Weights of a small transformer language model: no biases in attention or MLP, capped logits.
Each number is 128 + 24 x the weight over the matrix's rms, rounded and kept within 0 to 255. Layers, rows and columns count from 0. Numbers have three digits each.

# layer 5 attention query, 128x96, rms 0.123, rows 0-26,32-58,64-89,96-121, columns 0-47
096112145104107160141123142134133149145118146144116122129132150153122130133134120106135123107134137123108107127126136141147109116139094129158101
137127135127123132115122119121118107124116134108125124116141117114129137130128126121141135130135128117134131132125130122120128126131141130109129
118150138121130126155127137134113135129120095167119125123097143142101117112139138149162103170126163148117145159149146137127140136118121115136143
085145146140114160154125162148133165148138126153118124111099136153118099113132127132126082111129142143112136115153114155163110132111091139151125
151134121128140134117110101132118098111112128093142136156138124112133136126143098136161156162167111120140155134119161125108133142138143110113156
130140112145106146135155122136134126122089112143141120094112144136113123109124140084142112122122164136125153134173121131123129137120116118130118
103129145146103138126104152163118194140123112139117124132097136162100095103127143126137073157135173162111145174156122128166134143102123112139134
101128130097131126154102136117128170151168178133125166132154138112151114141138113123152124121122119115137104127080105133139127113122098126142154
149098126102154113102124099114125141134135134091152128175144100090142135169126136105127166124156098110150123096084140094120141110149160129146142
192145181169088105203126158119158107156146079208142063144100156128141128122139124166095170151071128104088110088204179214123119135092108050142122
113099128147138136153124095135132114114153140152140140114148087119149147143113100093099151088105104068136096094101112131105142109118115140115115
126139136104146139144122126113158052134109103126108060151129130131130160126142095082109160169147104110085141076164142125134103157109122104066147
129082109149142126108137106108112108144112133112151155086155121102152146137099137143113140086114104102205115129121090142128159109149097168137122
148101081128149121094136109153136104127127142107139089150133109119151150130094093100132155112149094140145121114142107120156083166127162112114144
157084105126123134107127131105144157117127146118147149093130111128161100102106122132149122090101117152172094167121077139122148075130122141158127
141120124111166100141114099102146105112170135112136116137116116081126141139131109108124167152142115119142114146066149139123092110108135145125139
133104113112147090096133115106090151108142135111109150154128124075146110155122177150144127142149093123144111156069106094117102134137127139111134
102121117126141112127141115117145094150103114102101132108115148140167176117117117117130123117117128108104141097146091139095116151146097115126103
135096216131121122190166151085100159146159073215153108143084142199166106107145070163114103156043128149141100039160156205190088126088137076196123
175123160128130121163138127165146097170111140133113103137109143152130119088160119140110141170119120124090145115153181151129108169094080120080117
123126117130139119109129176109094156131137112123127114116110126083099149139120136162124152158153101164139114150132151125103058151128172097124106
125119123136147110099142098112102106125179149095099142123133125073186150139123133141146137121119119089136105075127098122154124125169139133148097
106127113098134129091123117105062144125131139119136136169130168086153143122154117127159122146157136110109135157119137078149153136154119170125142
129122132175134130155144138106114177154173120138127136083123152148147111116150097159118100129081129133136097079138103144152167118133133108190115
169147128108137126122113138151127142132168105134102144115088119174125138086137124145091083134155147178114138125109169159135109154145120123175144
134155124129105101117102095133131133126154113138143118134111141160106171117172141117101137149101136115093174134149183136138117139109134119130098
130103092083139185093074129178090111131106165138170151181150136128137111132116174075160155118175141116135121116134093099133175135132122131100142
114113104129129129140136127132130135133145146124138124136120140104117119119124094112131152130132122111145104124114111140147138114117135132122139
133121124131129123117127127128124128119132137128138124127131126129127123141133128128129127124141133122132132137131126124117124127132132127133122
118161134122122124124113145123120112133109084136096139132125122152146132124133142163118119136137119137110150114154123119115135168154128122117098
114140133119130147147131136125129136148128101142130138141119123133117129114124120131124125135112130144124120120121133126160125148107109131112134
142130110124130113096138124126124103103132132118139134165144128116143138130131128139124131118181118106139148141145135106101127153168145122124085
111156147131116120135122134140131139134121102137127128144129125150138129115111132149116110123124136143122151152142106111136129174127139142111115
126155129134112112145115143126120126144122119140095141122112153152122119112115149149136104134105143153125135140140137140147123143119105119113123
100102105135168124123172083093083164105163138099145168140144154069145130133099129166139129150110130113188081166111124095141152103132164163118152
160094136104169138107122109110121119081137142111180154163147112137182143154118115096129144118139062100140136106105120104117127116154127157157128
169167152095103171115121141162132077131114124131101094131108088078138160134142126105121128118154118150098091113131131151117083169109085085173104
124116155136124142134136117140127140104126176118142140151143129116134133158140114118136138108102116103130118092119112127142132124130134128124137
117167123122103126134081140167151118148138120158114119167122135142098115108130102107146119150143109102100186114145144140170096144115121092134134
109108146094132104175133112077124099110130087111152156118150092109126146145131144100115160113102099148135124092098156128140162129147131173116162
176118102108169177129155102159179117154112097117144106158149125152154152107116068134147120095196132108134151113138123121149082140154157124105089
112116125113171165130141068096155088095122121077135175116179149088146165153113130126141109101097137109162141155114112093129164115139072187088146
134102111121171072115163075080127117157190183132169161145137139094099139133138102129120136145118120084145127148116139115150090135146108169145101
089143115082153137103124107098084079114127108097122147146151122074129115157106169094115115133149106127167072097088101119115107102156119193087158
099120127121119145103099119174145151166150148105127103100107125166149155092132154100138102107134119137125175101141108121121137103119151117128109
161149133096145211155101134173125127184113144161089120127129163190142138154150084154132128145087122168122153072115109135164049125109044116091162
163157175164092127158112167158175163117105097153122102138081105172074066114123113137132100122116163109116162152149166147136109159072101092129176
075118122174147154105154115153122163149117132149144121098091107133102102138167091103150118137125138158125140135150127153087116126118113085179114
152101109118155112105147101126136126172124094105118135115124142077123117142113127124153169069139122117202104074121135139113176087168165132094117
100141144140135084078129138096065130127165154120125119131115151087120103113141104153149133186098122115114108173110138146159108135138181167153076
154129152123153181137124125143085159110137123127129150095149071130150140129149107170147149116082141119098152087112089125143164147162100143130091
144129164103141080161135105096131109107140111107125152148116101132162161118124098170116144134118128164128158167096115107154119148147128136145137
122125130160079089096135112152113135096148153140102133117120145149123116094114109138121142121165153121155138163139133130131149109131169078164083
154121080172206188099146137131063075075152161075126132118129098109141108126139148105103138100163121129113122111091156143124162198144117180129090
110106137118133143163111122124118121130129140131107149125125145141112132121130099123126124144117145151110110177120105124136110116123088139120179
152091096065180116056121036118082093038162152049140185115157103118164145189097133079143148103163081077160118186061084061125181110182119180109159
144136135140106102126133151139126156135149118134158131152094124151125104156116138123122107123150136143138124121126124118127147154145145101121113
122146138136107131125134166119163126163124108153117068134092159116099112094142140164118080155117161155096143059168137144149115144109123116086126
115122097133174114107143106105107121093143137107122153142157112123182148126116127110142150108151110101170120126115131105136169130153113130119131
126141116124099111117127116151140138142112134138149138141113132121140119118125160130131125138159113119136116131143139117146123143126156128101102
104146131151108108133138137144129134151110145144107114156107174138107129112140134129131131136113159140117139129163132153144112149094124101115121
122166127115106146126107117114157137136164141113147127119122125134096097116138097165148095111132137131148109135126138117136115132114134116158193
131111121125169113103116088111113132116150155107147159134163111130156120153113152098133150114103095128137129128083139092112146114171115165135105
139065186085119183165182135086116088129088088178144176115155114141167151157136093070114110133105101149093175089128103142158129097117076127146085
112094110119126143123126124112104125120117117117133151133149129136148155150121129098133120109136108119142123120106135122133125133132102152134115
098128129158121119132147103131117114086099160150106097159140104145138151117116115057166159148122121101101122113161155119141127139119099130079138
141115124120159147117102128125099102110128118116124144112162109127152144127098135139109129120107110122144138145107119122104136123130101162147129
110129125147132111135139114100115125140129156126122118107149124131161129125134104142122135119165106112160095120125093128136112122104146117105112
144133125130125161111135119105126134115137117112162124113153109140136129123119125126136098118107115112140146121116142111132109109135093165137151
095100147137149114119105131120117136135181112106137134143164110084166148123092109126128159106102120110120098160113132149106166107129109154136101
106114118124155127122120105142108122102128140124143137142161121134140141143108104115117162154130104135138144123105140118132136078154114149126148
143122133115129127111118131127110131141110119109110121120128129127154123120137126147147125116133141137113105135137123102144133135120156121116119
101128169113124150157123128144184107111126085082121061116128082176106134148115174087129088134138128124131156136176179137151069114122117147161133
136149140127098109159125120151134119117117097137145107108092129140068116115138130154119111144106163126104138128135127126141133141097141135116144
112145094132108113140145110154139144093113140159122105096140125142093129146168138106151147119130155130153136065128122147156136134130127094167115
134115129146130128099116119111095126126170130096160123097136110094110126120115159127142121108136117126155096134107114119137135133136166145149132
106121143139128111072162134136139125169154149109132116143137151128123134130120148080105136132141119108133138160143169126141151123141155160084130
133137110159127110100124123129150128149109130091136119134137124134146120113118154176122085114106130137118140113149126096144119114149167159125105
159134118125144134121151160150117099151120081138128124145104135155149135120133136149118081099154148153149121134134121126113139143128174120124136
142133103165100086134149108147094152121121101132104125146138140128109136157116145094121154148124133144119124107134132147120138134128154116117119
112107153139114143173126141142135144147061123128120110166132113148092111088171134112187082177189114132093143173155152170131098130136133105145100
142133110111140091087141107121081105085116140086130139118162132090123149159092142112142131122153103106146124138117107094098147130145156139090105
124148143131108130121104146153128151152139152133117123095118129156122122109120145129116107130131143143133106117131126124133133148115137134142125
098152131149129163169117152130148146152143108158107102123097123145112096097157111180109091160094163167113128124147127166203113123105095129140157
155098116110144084068140091137090103081127161096144141136153133108161162144097120107140175116180094119166123117111155091112147137151176125112108
141149126145094135108096124134143142128104119135117118103117117146134124117139157100104095114087155114107158118153133132138131128115117141086127
123149126142110134149125149139148146145095132134114122141114149136129109107159120154126109125137128154115116125135115137126134128094126115084112
086123152127120159154129136111118154146166117158116132109136146144128124091173093162138123169113139160101108138143120142170125147109107127135140
142112132117131100102152107117115118087150132118144154145147106131129154158125115085139132138155085122140095152115139092118147116152133129138128
159139116125094138165148111079139072088128122136121054103134172100095200116027119106127142185166129151112146076243196136145096154130101078129088
106112121112142117154121111113116107109147095142125147136128139118136122145112092114125151159140122140135125117119119123151113141142124129122131
142109147131109124138141135124134117139099160132152094158164128161124128160138124108172117113119140070132139101153132128137118121107111110110113
087104148096122127126117128115124098120144115129127144113148135124127127144116119116142145109117126098142125143120117103142156118134122134151133
171092103111133097104157123133129138120103146109155105147165116137168155147103112103126115073169115095135121135128122113121107119121113112107105
136114133115132114129142118113144112120139123109152140110144105127151139141111118109118118118111128094135163126097090103113127127126089147132157
078114139126126119112113145126074117147145143137132154146143113104126123146147109114135135132116142103144107135098082137137129146135120139157105
089123132126180123121135148120112107096130132110148152122137124090139117142153134113111133145138113122134104116126106101079108101135113133132108
116111106135098121119122137115135148147108136110110104165138159133113113125132123136143129142155142125102108086143137131151144116118151089116131
156122129186115112159128169107188143134112118133111112105135089147094125142098141130078097116100106122155110086152158148130120040102061163077095
115159135087115134170144135142145129122100141116106110126098165116106102083141115143124115141130142130100179103167164113181122154103127129100179
135097110110113146084124138144140137151136121097143139111130099155096133173135133121124114110138133170138101152086114145110130154124100137159149
085129123129148128090122097130128112120105136064140126134137111097133103171104147118121091089141120133176144131048102133129140086136126148122167
096117108162148123111146140121114158139190125127121134141128195122109140121111144175118135162104127108122069145112144139119120096107162136105106
174139134135152144144105134139095155175166116119183126139127126169133129119125145129142118097104128120127161082136103091165127124122127165100136
107120132126134114153134125097140152109162118132129124133124141135138121115119114161102128130083141148121101108122152129161129069131141145143146
133132101136109085127155093108148121116126150128126117127133180109122140149100086152144140133143151128141096128165145143127127118116151081137140
# layer 5 attention key, 32x96, rms 0.101, rows 0-25, columns 0-47
123184162115088139161122174159165145168094114167099092118059137174103124071147103149121117139120175133096159113189139159142084161049110097116135
137086113119155133100128097105110115134140120130158158117145127094164118159136133145142145131126102140142094109075129111133150113171134144121139
153087121123147134116129116105137123117169138113148117128152119110140140139085141140116137103130096096193097123128122125120141094139131122161093
145170145133087109151112156152168133147133114130139077145099147164128109114130126156113090136113170127104140154175136150143096155096151083150105
134078086139204135111131073079098117087175151078151164117187135082177148148130146118162166125129063146164084116086125116108189096169136158110127
126154106116176147147154118142130129146129124121120116161140157127131128117116101133134136146155104133135115127119149129149130135105128112139159
118164130152094106170143177167166114170139112193149052163074173177102108113116127128103116133111151127110087118182174171155127132059120103170092
150146092158109094112100161173128135159129115140117116142106125125101077116154147134115100144115194120123095164153114142125125154092168118125148
100056055153182119112136077070090129094167126073193160123164123083125124189074162099139146109123125083186081131058095085101164109174156185175106
108111130157157129130118131134135110113123132097140124159133153153149112165138145105143084106185114118146095134131104116093162091126137120119115
121062137149172149089136067066096134109167119082167167118210089106165156125160135107167104113145108137129112118099074055108160071168125155139138
137125144084131157140141096130121079123116078132102117105124106148144173147137115111094148145098115144133131118132132117116104161119127124118129
143089065108132118101125119119120122148122158105149155116154111095143117116136122135167120131108147117155133137078096102107158085156155165132124
124146102146145110140157136117126112136095109149105116128096114106087128143148119109106138138155146135142088136132160146133129133106119136093131
095090109153148150101123120117107126110123117100142139158180089101125095134108146093153129079158132092176137132120087098127171109163148154144130
099084149150140170104142096140104122124175107084136175122181146124166122148143135144126109099165109107164110126118106124100139085169129134155119
123078093146146129096112114124103113093140149119148157120165105084152126166110155105160137101118110080139102133093089077119166087183127199158142
118154111099145150134140127124140157116109118121125130154121123141103144093143109135136153104120151119135151103132094130105123122122123109125106
127129132137131109171110157145123128133104134131079095107079173154107107098155136155134109139099151132109122144147096134141098144089082089113172
129194128109077162158120154174145134147104136175080097106079124184090150103169111107092139144150142173066121119144175159154099174072093065124126
156119138111153114151132105126140113085119163105102118121147154108159132147130115086159118123160107153134128129116097107102147112154117134149111
136090129124143098082126084094107158122131141086129160122167096106123134152111133136110118098141109086141118130132076100130165074182137168136123
169088161103141117121122123101109136136118132123108142103166074136127124134123111116128127084126114128154117122091157138111159097151129136141104
118127143095109119167113132110140129130092125139115122144121135118103130090144150151128146125120148131137115166164111130167093122102131134135109
095121115141106090156125125133132152118122115141153142158115112127122110098116115138123161138099150123120149114153118127128137135128113119129120
159103134139161152112157124098150129110138113109162106117139123122118150138085093132109123126129085120125123105161129118106140120137141138134108